config.toml
norm = "layernorm"
qk_norm = true
init = "trunc"
init_std_o = 0.0164
init_std_down = 0.00946
learning_rate = 0.00286
doc_mask = true
Each number is 200 + 40 x the weight over its row's rms, rounded and kept within 0 to 999. Layers, rows and columns count from 0. The size before them is the row's rms in percent of the matrix's.

# o: layer 8 attention output (transposed), 64x64, rms 0.144, rows 20-40, columns 0-63
# v: layer 8 attention value, 64x64, rms 0.207, rows 21-40, columns 0-63
# q: layer 8 attention query, 64x64, rms 0.149, rows 32-63, columns 0-63
# k: layer 8 attention key, 64x64, rms 0.15, rows 32-63, columns 0-63
o20,101,260,228,181,197,246,178,184,164,200,221,207,131,252,170,173,272,193,248,220,247,155,219,206,193,219,238,178,247,217,210,102,159,203,197,174,150,149,215,198,257,187,216,249,273,230,234,205,156,161,245,130,145,167,259,129,167,168,223,222,152,141,216,246,240
v21,080,211,224,150,243,191,204,159,198,283,304,170,221,234,211,174,224,215,190,155,252,212,217,188,179,200,224,279,247,183,201,231,285,179,147,155,114,222,229,148,219,127,226,229,185,170,247,178,179,219,253,185,197,213,198,206,172,142,272,189,142,162,154,239,182
o21,097,214,210,166,195,225,139,246,164,162,221,185,158,169,169,175,240,195,200,160,165,205,218,150,257,229,210,228,180,162,100,226,101,184,232,268,198,184,215,173,190,222,209,241,149,227,189,222,212,242,296,238,205,235,186,306,199,152,203,252,189,120,245,195,203
v22,076,327,183,183,136,193,210,276,219,193,150,257,193,130,187,248,235,249,220,190,183,223,232,244,225,132,229,212,227,199,239,221,120,119,223,238,236,203,228,223,203,229,224,218,199,192,182,223,217,249,139,197,220,149,181,130,157,227,196,189,225,135,186,250,194
o22,105,216,209,227,188,169,172,207,197,194,181,223,276,247,152,194,205,188,235,244,163,123,112,219,204,192,227,181,229,205,219,160,153,196,252,185,210,184,235,192,217,198,217,213,158,255,192,162,141,115,187,295,156,268,144,134,163,230,261,133,257,220,258,216,197
v23,081,210,178,194,250,185,200,289,168,197,221,197,191,244,158,251,190,189,268,161,203,184,223,269,241,213,218,221,204,165,262,247,246,142,235,189,141,214,199,164,178,235,228,216,204,189,240,328,165,226,208,157,213,197,110,175,197,176,207,165,192,172,134,295,202
o23,099,207,216,163,183,225,203,195,192,213,167,143,177,181,183,186,146,142,232,157,189,173,166,260,253,198,208,220,213,187,213,186,193,171,238,290,182,270,216,142,194,174,139,349,263,207,154,164,259,167,238,231,251,209,196,247,193,192,162,187,183,259,230,176,146
v24,076,229,226,199,287,190,195,129,139,197,229,195,220,236,217,264,201,175,229,189,194,233,202,198,229,164,221,189,287,164,281,244,218,207,229,146,137,212,185,185,266,214,201,174,238,207,191,202,180,181,216,173,138,192,285,236,215,116,243,136,141,148,148,253,205
o24,099,228,206,170,164,216,185,240,216,227,225,173,213,262,194,194,199,211,148,235,208,175,239,135,277,109,244,251,193,234,192,180,194,192,208,282,225,248,105,166,184,261,206,182,225,103,147,264,199,140,227,157,193,213,185,158,206,132,246,190,231,215,155,189,202
v25,086,228,181,172,123,172,235,143,214,272,130,234,283,206,236,203,204,205,175,221,227,183,154,211,184,166,179,164,220,242,195,125,136,149,242,186,199,170,209,195,184,176,224,200,240,212,194,212,184,222,157,246,196,170,250,220,199,242,193,210,263,211,312,82,199
o25,092,184,230,278,244,165,227,173,192,229,236,203,235,263,177,216,206,219,183,138,159,231,219,169,151,240,234,147,191,222,202,283,143,231,220,190,147,207,151,158,188,259,181,220,244,275,160,193,218,110,91,170,207,225,144,155,186,207,241,166,176,213,210,217,238
v26,089,205,227,208,192,235,163,285,196,101,216,279,213,150,189,263,216,130,277,228,206,234,234,240,205,200,216,149,231,231,202,228,238,265,194,225,269,252,220,168,207,283,167,163,118,175,159,185,184,155,167,170,178,206,178,218,194,223,157,245,175,195,154,191,185
o26,087,147,152,178,194,179,215,144,193,206,192,188,162,240,241,198,169,236,218,235,242,250,191,197,303,201,146,206,214,168,182,206,179,140,161,212,199,216,242,196,148,192,189,216,178,239,218,286,276,178,201,117,232,190,218,133,177,237,122,145,219,187,255,172,298
v27,074,159,261,199,220,224,239,166,268,186,195,189,169,175,108,102,206,224,197,183,194,185,203,210,251,210,168,250,180,160,234,243,172,119,217,205,102,178,202,243,173,209,219,203,242,257,228,224,196,227,268,201,211,145,167,201,178,95,216,218,191,255,200,201,132
o27,090,280,228,196,249,175,174,224,211,212,276,200,196,220,221,207,156,183,138,202,187,171,188,200,166,236,222,221,217,157,238,217,282,169,145,180,140,127,289,202,183,149,232,157,166,223,196,193,236,304,167,196,238,221,231,174,175,127,268,193,169,134,193,158,197
v28,077,228,174,173,180,233,168,277,270,93,213,199,167,167,142,207,160,150,223,169,180,173,224,147,245,212,161,210,187,225,225,285,173,207,212,213,270,195,229,238,182,268,191,177,166,227,209,201,224,169,230,185,188,186,130,208,178,229,143,326,212,204,160,226,186
o28,083,267,235,191,165,241,210,233,181,172,229,187,174,233,200,223,125,221,178,251,178,234,219,170,137,77,205,194,229,175,150,216,201,138,189,192,158,249,269,249,168,165,189,274,233,182,229,188,189,160,185,142,236,183,250,168,196,238,240,173,165,257,282,232,173
v29,077,171,223,286,174,266,188,265,207,244,253,186,118,133,192,186,217,275,203,219,138,234,200,161,158,293,194,248,206,188,223,163,156,211,216,261,164,253,155,205,175,122,205,176,179,225,195,154,217,139,213,215,224,126,239,183,183,226,211,243,220,197,234,212,170
o29,095,220,228,155,131,219,155,211,252,225,152,208,197,94,209,120,181,224,177,161,150,225,190,239,154,212,244,206,196,242,192,197,233,194,155,256,221,204,251,177,215,244,136,160,119,265,237,174,230,189,273,189,160,231,212,265,215,269,233,142,203,215,180,213,218
v30,082,245,151,244,205,165,223,188,184,216,223,246,219,219,202,219,267,197,135,204,189,187,139,272,217,231,179,258,145,186,144,233,115,186,249,157,166,191,175,176,268,214,225,216,166,261,204,273,135,214,184,205,261,133,229,194,222,196,222,182,230,190,230,310,181
o30,100,305,148,251,189,216,254,217,174,227,258,176,144,184,187,213,201,214,173,209,156,186,148,158,203,207,158,216,234,150,233,201,192,193,198,179,175,175,96,248,143,249,215,201,151,239,203,210,221,197,188,213,242,135,183,163,168,156,215,281,194,312,181,246,230
v31,090,182,224,220,257,198,187,197,187,177,144,180,229,205,171,215,199,186,282,167,194,217,228,268,247,206,192,254,187,152,212,260,185,222,203,168,173,272,177,141,226,236,211,210,181,176,170,263,161,222,238,184,212,264,209,158,186,155,208,178,130,127,63,258,161
o31,091,286,175,154,171,250,212,146,180,163,189,223,152,311,125,159,226,191,166,129,192,172,194,194,279,254,249,194,206,195,238,250,237,198,203,224,199,213,268,204,180,205,255,213,197,180,159,214,190,121,236,163,260,195,172,114,213,174,165,196,212,189,191,214,153
q32,131,222,180,238,149,292,213,157,196,224,239,243,211,227,154,125,237,274,201,229,175,230,203,241,171,260,230,154,268,144,157,202,202,220,148,179,195,191,150,173,171,176,125,162,243,266,187,181,137,246,231,166,234,194,278,236,214,225,149,230,168,230,189,183,169
k32,066,195,318,187,129,305,212,166,144,267,171,199,191,164,205,219,222,238,263,158,225,225,220,193,199,197,169,148,250,199,129,231,257,238,217,198,208,203,185,207,186,206,190,129,238,261,207,189,139,202,201,134,221,241,202,212,196,205,175,214,197,258,127,174,151
q33,172,209,147,258,152,251,203,148,174,268,249,218,206,245,176,175,250,268,192,222,171,256,170,232,166,226,248,157,256,177,184,174,245,196,162,170,202,229,189,156,150,170,139,137,245,270,192,158,167,230,238,152,263,195,238,242,243,238,153,239,201,236,186,168,138
k33,156,172,172,280,139,293,170,157,136,270,226,218,213,251,183,167,240,265,180,210,151,226,161,224,177,251,224,178,233,173,181,164,246,180,174,182,167,213,196,185,147,176,160,144,231,242,206,172,172,263,243,144,234,196,211,268,248,257,164,230,181,246,185,159,159
q34,107,228,237,164,275,156,219,234,326,146,136,166,239,158,211,212,163,171,222,181,249,158,223,197,247,159,172,240,164,239,221,240,141,202,214,227,234,161,220,244,241,231,267,250,159,163,220,227,232,168,166,247,172,204,199,178,155,184,247,220,177,167,237,238,265
k34,119,217,243,127,243,119,239,230,276,140,135,178,163,157,236,235,147,141,198,183,247,176,233,179,207,158,184,239,149,242,237,218,154,213,226,225,227,168,217,233,239,226,227,253,183,159,200,218,240,156,159,265,171,205,183,133,144,158,238,175,207,150,230,243,243
q35,169,185,159,240,127,250,176,150,71,241,259,262,200,255,176,193,233,233,181,225,182,257,199,223,154,242,241,179,240,183,194,169,252,205,197,181,187,232,185,147,171,178,144,149,250,239,189,172,170,233,235,162,243,180,222,243,248,232,153,216,226,227,161,152,144
k35,174,215,140,292,164,282,189,140,178,248,248,228,261,238,163,159,240,277,192,205,170,226,162,237,187,245,226,145,248,172,155,177,227,180,177,185,188,227,178,159,155,171,179,132,219,242,200,168,164,242,227,139,241,192,225,264,241,234,159,243,176,239,182,166,169
q36,101,123,192,172,262,159,200,216,267,209,188,260,197,219,178,185,159,186,233,189,203,275,221,207,181,208,211,236,259,219,248,162,114,254,182,133,266,137,187,203,250,212,148,213,219,251,216,229,174,192,187,202,185,220,196,117,194,230,178,296,124,252,181,207,173
k36,092,163,198,226,262,191,252,178,320,219,216,193,222,208,189,158,177,237,189,185,160,253,205,247,198,234,235,236,248,241,210,120,162,156,159,157,233,199,196,195,202,212,119,169,224,215,167,242,149,195,194,160,177,243,237,165,188,208,164,311,138,242,196,172,139
q37,083,246,175,159,107,167,187,202,155,163,195,209,195,191,176,148,204,278,160,149,207,192,225,224,251,164,260,162,169,164,214,147,181,180,238,186,203,218,116,212,196,285,230,171,260,151,156,275,245,268,213,145,267,219,180,191,215,131,214,224,195,168,173,217,214
k37,087,211,212,161,164,156,174,214,150,142,168,237,159,270,165,145,228,253,166,129,252,210,182,215,242,200,255,152,214,176,206,138,211,206,221,157,196,264,143,231,209,246,271,205,211,113,144,263,241,247,177,208,257,201,171,189,234,192,215,191,157,140,142,173,198
q38,105,205,101,150,152,163,180,211,216,156,218,130,250,221,184,226,157,260,245,135,238,240,194,169,208,227,213,193,254,100,202,194,120,218,221,262,235,223,185,195,196,169,205,183,216,171,189,215,203,243,190,189,259,163,215,216,177,195,244,279,174,145,180,226,292
k38,107,178,106,172,205,135,170,215,163,185,215,128,244,275,191,196,181,298,214,126,233,228,215,194,206,252,232,201,280,169,153,222,159,186,162,227,252,223,207,154,201,194,194,178,178,198,190,189,190,233,168,166,319,196,195,236,189,188,214,240,147,153,212,214,262
q39,100,251,229,202,124,198,205,191,187,272,130,112,160,221,197,260,236,224,280,196,201,271,264,215,173,114,219,147,245,233,255,181,189,243,185,146,200,147,204,253,200,233,175,197,207,161,164,199,290,221,195,159,210,187,198,211,157,162,189,202,205,172,225,217,145
k39,098,224,266,252,130,218,269,184,175,251,204,174,209,252,179,242,225,243,310,176,215,253,247,209,211,159,204,146,249,216,245,187,198,180,178,207,219,165,174,290,202,200,193,182,224,148,195,202,311,211,187,168,211,194,234,246,146,204,210,172,172,167,209,224,115
q40,092,240,240,210,200,265,188,216,198,189,227,238,174,198,181,155,197,217,164,153,141,124,240,136,161,218,221,227,179,61,224,172,176,265,179,233,207,222,169,196,163,239,97,204,250,222,206,223,162,256,147,179,250,201,218,258,220,244,176,189,152,210,178,158,192
k40,146,212,225,251,171,297,212,151,238,235,222,221,209,209,132,110,251,264,192,217,146,210,208,221,160,244,224,179,257,141,179,185,199,220,130,168,161,228,167,185,176,166,142,160,246,227,182,183,128,244,215,168,240,207,241,258,225,220,168,262,177,222,187,146,157
q41,052,159,140,144,199,228,173,214,308,189,180,216,284,221,146,169,193,198,148,138,224,139,178,148,188,167,252,236,202,116,215,172,186,198,155,230,246,196,218,195,164,226,153,208,216,228,172,177,222,170,159,187,309,193,240,237,222,276,199,230,154,193,218,172,214
k41,048,164,115,177,157,232,212,166,230,138,165,203,202,195,222,145,210,214,97,197,169,194,154,167,191,208,281,228,167,173,268,104,195,190,146,168,181,184,253,209,163,196,199,192,248,218,193,137,241,287,217,239,232,198,182,218,216,238,207,214,125,172,266,193,221
q42,143,193,269,153,249,153,198,265,223,142,158,191,186,140,239,237,158,126,214,180,219,150,215,161,218,176,156,241,143,228,229,225,153,219,220,218,197,151,210,241,255,230,247,264,167,129,207,239,237,185,161,251,128,198,164,166,165,171,259,165,189,172,205,236,264
k42,105,228,224,173,257,95,210,243,260,126,195,192,190,141,218,229,145,138,252,198,235,170,228,190,214,154,179,223,157,236,173,238,153,222,191,244,226,181,197,196,251,222,213,244,176,151,181,247,229,106,149,232,172,203,184,148,137,139,245,182,209,159,208,251,229
q43,090,230,121,245,240,216,216,135,312,211,194,133,243,221,138,149,221,293,208,213,201,243,185,271,223,197,234,168,258,189,162,192,215,160,162,188,225,229,194,184,164,162,196,142,186,259,195,147,179,194,229,155,264,217,218,191,191,197,144,275,191,202,217,191,161
k43,055,240,219,169,219,233,257,141,358,196,75,105,170,197,224,207,191,232,203,122,160,201,193,197,211,199,209,190,191,229,267,186,183,138,226,233,204,147,182,220,170,218,214,162,181,205,227,159,207,212,210,221,223,223,178,153,164,194,160,223,171,178,190,218,222
q44,095,274,241,268,143,236,172,239,226,184,228,193,265,169,215,242,228,214,95,200,191,125,204,183,223,132,231,204,193,163,166,178,244,183,207,230,161,272,156,202,222,133,145,204,219,187,207,154,209,240,184,201,210,236,221,264,268,226,168,170,218,129,192,157,251
k44,099,260,143,275,126,203,97,217,196,179,111,117,271,223,179,187,215,200,103,243,216,141,220,158,234,161,195,171,179,180,144,215,208,175,199,193,214,218,194,226,227,167,175,194,203,194,248,154,252,217,184,205,202,233,193,263,249,241,201,204,215,172,219,188,264
q45,075,218,176,190,166,170,131,212,217,174,218,146,177,214,211,221,193,261,211,111,214,269,219,173,272,208,254,174,248,192,182,163,144,121,238,220,179,205,184,210,243,165,111,198,230,166,186,169,213,243,134,205,167,224,243,199,312,236,229,224,186,160,164,234,251
k45,092,246,202,179,204,164,146,249,118,169,188,163,179,181,131,172,202,232,166,144,240,244,215,198,229,219,231,121,260,202,139,144,202,254,214,219,276,203,169,204,190,154,118,188,145,167,196,195,211,164,178,119,203,270,230,185,262,224,201,223,143,221,202,243,241
q46,067,209,251,196,167,185,193,279,212,211,156,216,178,152,172,208,208,195,186,272,170,194,143,277,172,181,125,130,163,143,101,225,236,218,252,178,233,209,182,229,148,292,223,201,247,153,248,188,174,254,269,192,225,200,206,190,178,233,184,147,214,183,200,190,260
k46,083,204,210,217,152,176,216,236,107,186,167,185,170,208,207,206,161,160,265,264,157,195,164,249,213,194,153,250,163,194,136,232,172,107,220,205,166,188,245,195,241,339,177,175,216,189,240,195,198,229,210,259,243,188,207,207,231,210,191,121,236,148,148,203,195
q47,111,171,209,159,226,208,194,193,236,144,215,272,264,207,234,167,191,163,103,239,165,163,219,182,232,138,278,260,198,210,260,154,221,208,104,196,237,166,236,226,183,232,161,214,252,234,166,153,198,157,170,217,225,278,199,166,220,252,202,173,129,234,222,224,205
k47,113,167,182,151,201,220,183,155,298,140,192,259,265,164,180,147,203,169,99,266,203,182,225,187,219,144,281,258,206,202,268,125,232,182,137,184,216,193,233,251,138,211,182,209,234,243,163,186,229,180,204,240,184,254,231,179,213,237,211,195,167,233,203,212,184
q48,075,199,215,194,163,184,182,326,239,215,193,139,230,155,181,193,145,199,165,227,191,274,240,227,243,239,146,213,213,121,203,245,125,214,227,222,262,201,246,213,177,191,125,192,143,208,196,104,223,193,211,209,230,190,212,220,166,225,188,237,142,158,255,167,229
k48,082,173,173,205,200,204,212,246,238,206,197,119,254,209,213,189,208,236,222,234,168,284,149,253,236,256,191,250,239,117,193,245,141,177,214,243,206,174,246,207,145,167,116,204,134,233,244,139,232,177,248,239,255,225,241,226,171,198,200,250,124,202,221,179,223
q49,125,204,158,145,181,202,212,147,219,162,225,202,255,167,242,219,189,212,254,177,211,126,174,109,150,204,248,213,251,169,290,174,251,256,146,210,184,227,269,208,134,216,237,201,200,192,123,164,269,176,206,204,292,183,188,209,160,179,224,211,168,204,243,242,193
k49,130,131,138,144,186,189,177,113,202,204,219,212,272,187,213,200,183,217,229,181,202,145,204,117,174,200,251,263,244,189,293,204,222,205,146,209,183,208,239,195,162,201,251,188,213,215,164,132,281,188,225,193,291,149,167,236,150,170,207,187,194,196,263,245,180
q50,088,188,226,226,222,243,142,166,220,135,224,245,180,140,218,179,251,164,172,228,198,241,260,198,174,211,212,264,232,222,269,147,149,215,285,162,192,209,208,142,246,112,109,207,154,170,224,226,195,233,194,182,267,180,190,226,188,186,219,197,180,156,270,160,144
k50,094,140,287,243,192,219,151,109,255,193,221,183,206,212,192,162,241,187,187,191,156,225,265,166,196,207,228,217,190,205,233,121,170,217,286,181,217,183,185,160,198,118,106,231,128,193,183,212,184,191,197,183,255,138,185,236,189,210,200,235,186,165,289,173,191
q51,097,183,195,171,171,238,168,185,225,240,200,132,214,244,166,270,163,241,227,224,232,297,240,174,177,257,121,177,216,176,181,255,165,214,167,245,256,181,220,210,215,116,213,187,90,198,204,166,198,170,194,229,144,153,202,150,132,238,235,242,228,211,218,241,201
k51,101,211,244,168,191,232,209,180,200,224,259,157,204,236,223,258,198,291,231,194,206,252,166,206,171,254,146,201,225,160,162,287,148,179,143,274,194,160,223,186,181,104,189,183,116,210,226,126,161,187,193,197,186,212,181,181,112,231,215,253,213,228,203,245,207
q52,101,198,180,117,178,186,194,224,226,188,265,234,246,147,175,159,214,191,141,141,230,221,170,235,215,167,242,236,179,197,96,244,235,85,209,184,206,217,215,201,160,257,158,177,196,154,166,160,252,197,261,190,189,197,180,195,282,216,267,202,193,170,180,262,234
k52,101,204,208,129,216,207,192,273,221,180,212,264,145,186,200,173,242,156,181,197,213,250,166,179,205,184,263,216,177,180,118,219,238,181,247,203,292,204,228,234,143,232,188,155,214,163,156,158,270,162,247,202,230,222,182,162,281,199,276,221,205,181,178,255,284
q53,075,171,159,147,213,192,134,215,225,195,230,205,245,192,122,181,163,233,172,144,154,285,281,222,227,229,202,174,207,129,181,230,119,233,276,186,200,226,159,227,191,163,169,188,153,208,254,241,196,214,181,185,215,192,196,198,234,211,281,282,159,147,198,186,267
k53,076,189,148,158,229,186,161,214,214,184,198,150,214,245,177,151,217,261,168,124,156,293,246,214,229,273,218,197,217,172,162,238,149,166,246,176,182,213,217,205,147,194,174,198,128,182,246,230,168,200,178,200,249,229,184,186,223,224,263,315,139,161,185,148,243
q54,096,211,220,210,227,197,251,236,215,257,232,199,138,251,171,170,175,121,258,164,138,304,238,274,186,203,173,244,166,236,176,219,224,196,206,175,186,160,240,195,154,96,184,208,185,270,259,246,203,215,171,183,185,157,179,264,223,181,273,187,192,189,184,213,163
k54,108,223,166,217,178,207,245,239,256,284,224,191,165,207,181,177,207,137,259,169,149,288,226,241,186,201,159,242,177,207,172,230,225,233,234,179,150,145,248,179,121,73,190,207,229,206,268,268,204,185,209,210,167,189,211,216,184,191,284,245,204,204,194,181,193
q55,099,186,207,239,268,197,184,195,174,183,274,242,217,161,217,125,244,189,180,242,249,209,191,242,197,238,124,213,155,160,128,166,133,138,278,193,254,262,167,114,225,209,184,211,265,160,232,242,168,222,182,165,215,165,198,194,263,240,168,227,213,204,181,231,237
k55,100,150,236,211,246,171,168,170,143,200,197,177,137,224,256,137,254,155,178,226,233,230,189,238,165,206,177,230,147,164,140,124,135,178,247,172,227,237,164,123,230,255,183,230,189,187,228,242,159,212,194,225,206,155,199,205,262,228,159,251,255,166,157,255,269
q56,084,176,213,182,157,189,215,150,194,198,154,212,248,235,181,240,215,256,188,271,272,198,215,285,228,181,172,214,158,219,213,214,175,158,187,149,236,174,198,254,182,289,234,167,223,184,82,130,215,186,205,203,138,253,163,128,133,182,142,215,198,210,198,207,171
k56,098,230,249,156,205,229,273,171,178,145,220,256,219,246,191,232,194,224,207,252,231,211,147,250,242,142,181,182,229,187,250,218,209,231,156,166,264,248,97,255,198,281,183,135,202,215,108,181,176,189,208,177,179,271,221,141,166,155,171,208,222,204,209,227,193
q57,090,156,173,167,265,178,196,229,171,246,260,234,237,180,205,97,193,223,260,201,227,230,235,202,205,238,191,194,188,133,216,165,125,228,198,151,260,257,198,176,172,301,183,205,284,226,142,224,207,210,205,156,211,186,185,154,263,207,166,239,157,253,197,247,175
k57,092,76,170,102,261,167,189,186,165,247,216,216,197,198,231,122,251,198,224,162,229,251,175,235,176,231,230,241,191,137,269,131,153,183,214,139,175,243,183,193,157,286,219,231,211,169,171,228,197,219,224,224,179,170,227,175,236,182,165,218,171,208,161,209,184
q58,085,185,201,84,234,195,178,226,233,138,248,229,251,172,204,226,242,125,247,162,95,131,191,214,165,245,249,184,225,211,169,247,269,186,184,195,175,242,245,207,128,159,232,226,171,205,243,153,260,191,202,193,245,209,187,211,228,226,228,216,169,164,253,188,180
k58,090,228,140,95,182,218,161,199,196,151,248,202,236,161,197,222,222,105,267,219,80,171,254,171,182,215,236,248,184,225,168,264,195,158,190,205,181,228,245,167,181,198,224,188,197,234,250,151,275,186,225,207,274,182,178,198,238,170,233,235,201,217,236,184,181
q59,098,168,164,114,202,186,203,210,219,230,206,189,213,301,209,206,239,184,292,203,258,256,171,202,174,166,234,205,266,211,191,153,163,171,148,207,289,156,230,189,217,224,220,205,297,202,134,204,249,231,193,159,238,204,189,168,195,232,193,210,170,238,176,301,209
k59,103,180,233,104,185,188,253,205,163,196,283,210,158,268,185,199,228,188,281,187,246,215,186,204,170,148,255,206,252,203,178,115,193,150,107,225,266,189,209,178,215,224,205,162,258,209,135,212,255,203,174,156,210,204,223,207,182,194,178,160,187,206,153,290,196
q60,095,129,175,117,230,233,186,219,217,119,263,239,309,192,219,190,249,171,201,245,219,208,197,197,156,243,208,237,216,166,201,176,172,176,123,214,270,224,250,161,201,179,166,228,184,217,192,135,203,187,213,205,178,179,219,148,232,318,216,216,194,240,220,257,176
k60,095,122,200,85,217,224,191,165,165,134,268,218,231,162,213,190,251,152,190,246,174,187,199,193,123,196,227,264,162,173,214,178,143,186,144,219,270,206,231,162,199,181,141,207,171,244,144,115,194,188,212,202,210,198,208,155,244,232,207,219,230,250,217,271,209
q61,089,178,158,185,225,175,198,246,184,168,221,160,222,201,145,236,226,238,223,202,213,166,159,266,202,267,186,126,170,202,142,305,161,190,203,235,216,225,167,224,159,316,227,190,178,160,186,121,207,174,266,198,127,199,222,163,216,194,170,198,239,167,262,152,171
k61,100,211,160,149,228,218,192,259,170,136,221,180,211,181,203,259,226,203,247,226,175,188,145,228,193,235,176,120,162,202,137,297,139,215,184,242,219,251,134,208,186,329,202,166,184,199,193,129,163,195,221,194,210,211,210,124,234,158,167,169,191,195,213,160,168
q62,092,178,232,119,206,166,242,147,225,218,218,273,197,200,199,146,138,133,190,160,133,269,229,160,201,193,195,251,230,187,198,218,290,122,217,111,222,224,231,224,188,141,210,178,184,251,199,228,177,197,180,223,179,239,150,214,179,209,231,216,175,247,124,218,262
k62,095,216,212,118,178,168,234,162,260,238,207,267,190,157,219,160,152,139,186,177,142,267,229,171,228,176,182,243,248,191,211,215,269,127,262,138,191,193,281,210,149,188,215,164,195,208,193,211,186,198,182,207,167,215,150,200,163,223,222,268,222,250,129,209,281
q63,089,180,185,200,177,205,204,220,213,194,226,221,230,184,225,150,197,213,169,236,285,182,159,186,158,183,180,253,142,194,174,198,214,174,234,224,237,175,237,141,198,172,252,169,190,147,189,250,192,249,235,180,349,133,167,235,124,159,246,124,214,149,228,184,245
k63,091,170,213,221,245,201,210,177,256,198,226,199,173,263,222,174,207,221,175,218,237,159,149,168,170,144,215,248,187,165,167,195,232,181,242,228,218,175,231,148,209,135,219,172,229,181,179,243,190,212,235,226,332,96,162,234,147,183,226,132,216,125,241,177,266
v32,111,212,197,205,214,219,198,239,192,186,161,193,127,215,176,240,267,179,266,234,141,146,253,250,144,217,233,197,190,207,186,276,197,231,190,231,223,213,205,180,163,192,216,104,146,204,257,335,219,175,196,244,196,255,234,181,165,166,147,199,167,191,217,188,131
o32,112,131,171,230,232,169,129,156,212,194,182,234,207,173,135,199,215,165,256,210,184,153,107,211,204,213,269,240,144,174,115,174,212,246,246,252,178,175,234,242,178,230,211,222,172,193,236,285,296,157,245,141,196,166,239,191,224,197,216,179,165,193,168,204,226
v33,110,233,157,249,243,194,119,201,225,194,140,151,201,233,204,169,227,177,199,266,189,298,169,119,163,188,223,267,218,259,187,287,167,234,251,128,252,171,241,212,157,232,203,205,210,205,184,205,246,216,235,208,228,224,182,182,117,180,140,175,212,235,208,229,173
o33,104,177,153,234,193,132,138,229,215,213,241,259,157,254,171,152,137,118,175,175,178,184,277,177,177,233,189,272,220,131,147,205,213,244,226,151,196,206,234,165,131,274,236,149,268,171,236,196,206,203,154,226,261,190,202,171,175,213,233,249,209,186,190,206,232
v34,131,161,188,176,232,168,159,202,193,193,98,188,154,179,252,213,294,198,193,218,238,194,192,270,154,224,184,230,149,220,277,223,220,185,207,254,294,220,238,207,159,188,244,171,148,227,213,220,170,137,131,180,221,267,194,204,159,182,198,192,114,246,198,241,209
o34,095,175,204,149,205,155,128,253,242,155,250,206,219,179,169,245,266,268,197,228,217,184,184,159,256,238,194,164,221,233,151,197,169,233,196,206,166,260,173,213,258,89,196,255,196,201,151,176,179,249,162,253,159,208,221,118,213,223,219,121,161,201,171,231,227
v35,143,282,132,209,204,119,112,149,190,251,135,137,140,207,205,216,196,207,202,253,213,251,212,155,227,195,219,158,208,185,188,203,218,267,204,179,180,180,250,199,176,146,215,212,235,224,153,155,259,217,242,188,185,147,139,150,214,225,219,277,254,251,207,195,245
o35,114,204,168,243,272,218,220,164,183,205,195,232,150,156,184,243,204,187,178,119,218,214,153,162,143,186,229,212,179,195,111,232,185,163,158,248,222,233,255,145,203,138,266,246,265,176,143,228,159,242,202,237,197,190,145,186,216,267,289,235,204,251,164,207,222
v36,114,164,240,208,221,237,247,184,171,236,118,207,163,199,260,259,222,216,144,208,169,255,149,183,243,123,238,187,215,188,164,186,208,300,233,217,201,180,230,208,183,227,166,190,166,223,172,125,192,204,222,190,231,120,265,214,242,199,166,268,266,167,122,229,216
o36,108,177,196,249,209,136,287,199,190,167,227,176,178,136,189,150,179,199,121,259,222,209,166,180,211,256,166,293,226,216,226,182,266,153,293,203,204,245,236,170,193,237,167,130,239,235,195,152,162,238,214,203,175,243,192,234,147,223,143,174,183,199,168,213,256
v37,104,159,234,175,192,193,208,214,209,215,169,173,194,117,221,240,190,181,259,231,194,174,257,168,177,214,213,186,152,256,179,186,161,174,220,246,275,212,169,227,189,216,307,230,183,286,123,238,171,170,171,193,231,181,291,204,178,195,187,211,135,210,205,219,87
o37,097,209,224,218,227,205,186,214,217,184,167,174,122,173,236,199,276,155,242,177,153,197,176,135,208,205,213,231,224,273,199,160,127,182,215,182,253,205,217,249,182,281,257,226,276,226,231,75,214,207,242,176,156,208,108,202,224,179,187,207,196,195,156,158,175
v38,099,265,178,217,152,192,150,222,197,177,257,145,283,224,183,117,112,140,235,293,236,204,161,201,212,250,215,171,226,210,202,185,237,177,253,146,149,233,192,215,180,220,207,238,190,131,167,191,238,230,264,184,194,215,162,195,252,250,252,255,186,172,168,187,220
o38,108,265,196,215,229,200,200,180,166,216,189,274,211,137,200,189,147,168,202,269,170,152,224,257,276,197,252,156,150,192,185,147,147,227,233,149,128,286,250,257,216,168,179,212,163,125,238,108,172,218,195,185,212,264,249,205,227,192,198,185,197,214,185,185,189
v39,118,136,279,160,254,178,219,212,208,158,221,152,213,166,223,234,133,199,236,230,227,148,222,156,248,236,176,186,225,255,153,176,199,206,190,169,293,164,179,175,154,180,212,218,190,298,145,281,223,199,204,208,215,133,234,185,247,262,206,163,160,188,157,219,144
o39,111,156,167,271,227,218,156,221,237,120,156,207,147,164,204,272,220,266,189,241,217,167,251,167,224,196,194,202,273,166,222,149,232,185,264,242,208,138,218,170,142,247,170,200,202,123,244,232,146,217,218,191,223,227,156,258,201,175,180,127,229,195,136,180,178
v40,124,181,184,216,126,223,248,225,205,244,270,140,158,176,190,252,173,175,227,203,239,151,268,159,210,225,212,167,237,198,206,194,174,202,215,283,141,211,184,201,151,151,160,188,188,197,131,190,199,236,169,238,204,163,291,156,219,270,220,295,187,147,147,154,201
o40,099,241,161,252,270,187,208,195,202,166,269,262,115,142,194,208,174,184,178,247,110,276,222,210,159,215,202,183,233,217,196,245,185,207,208,203,187,204,156,246,138,158,298,207,231,168,147,200,230,227,157,183,202,177,189,284,200,195,209,119,192,212,147,177,167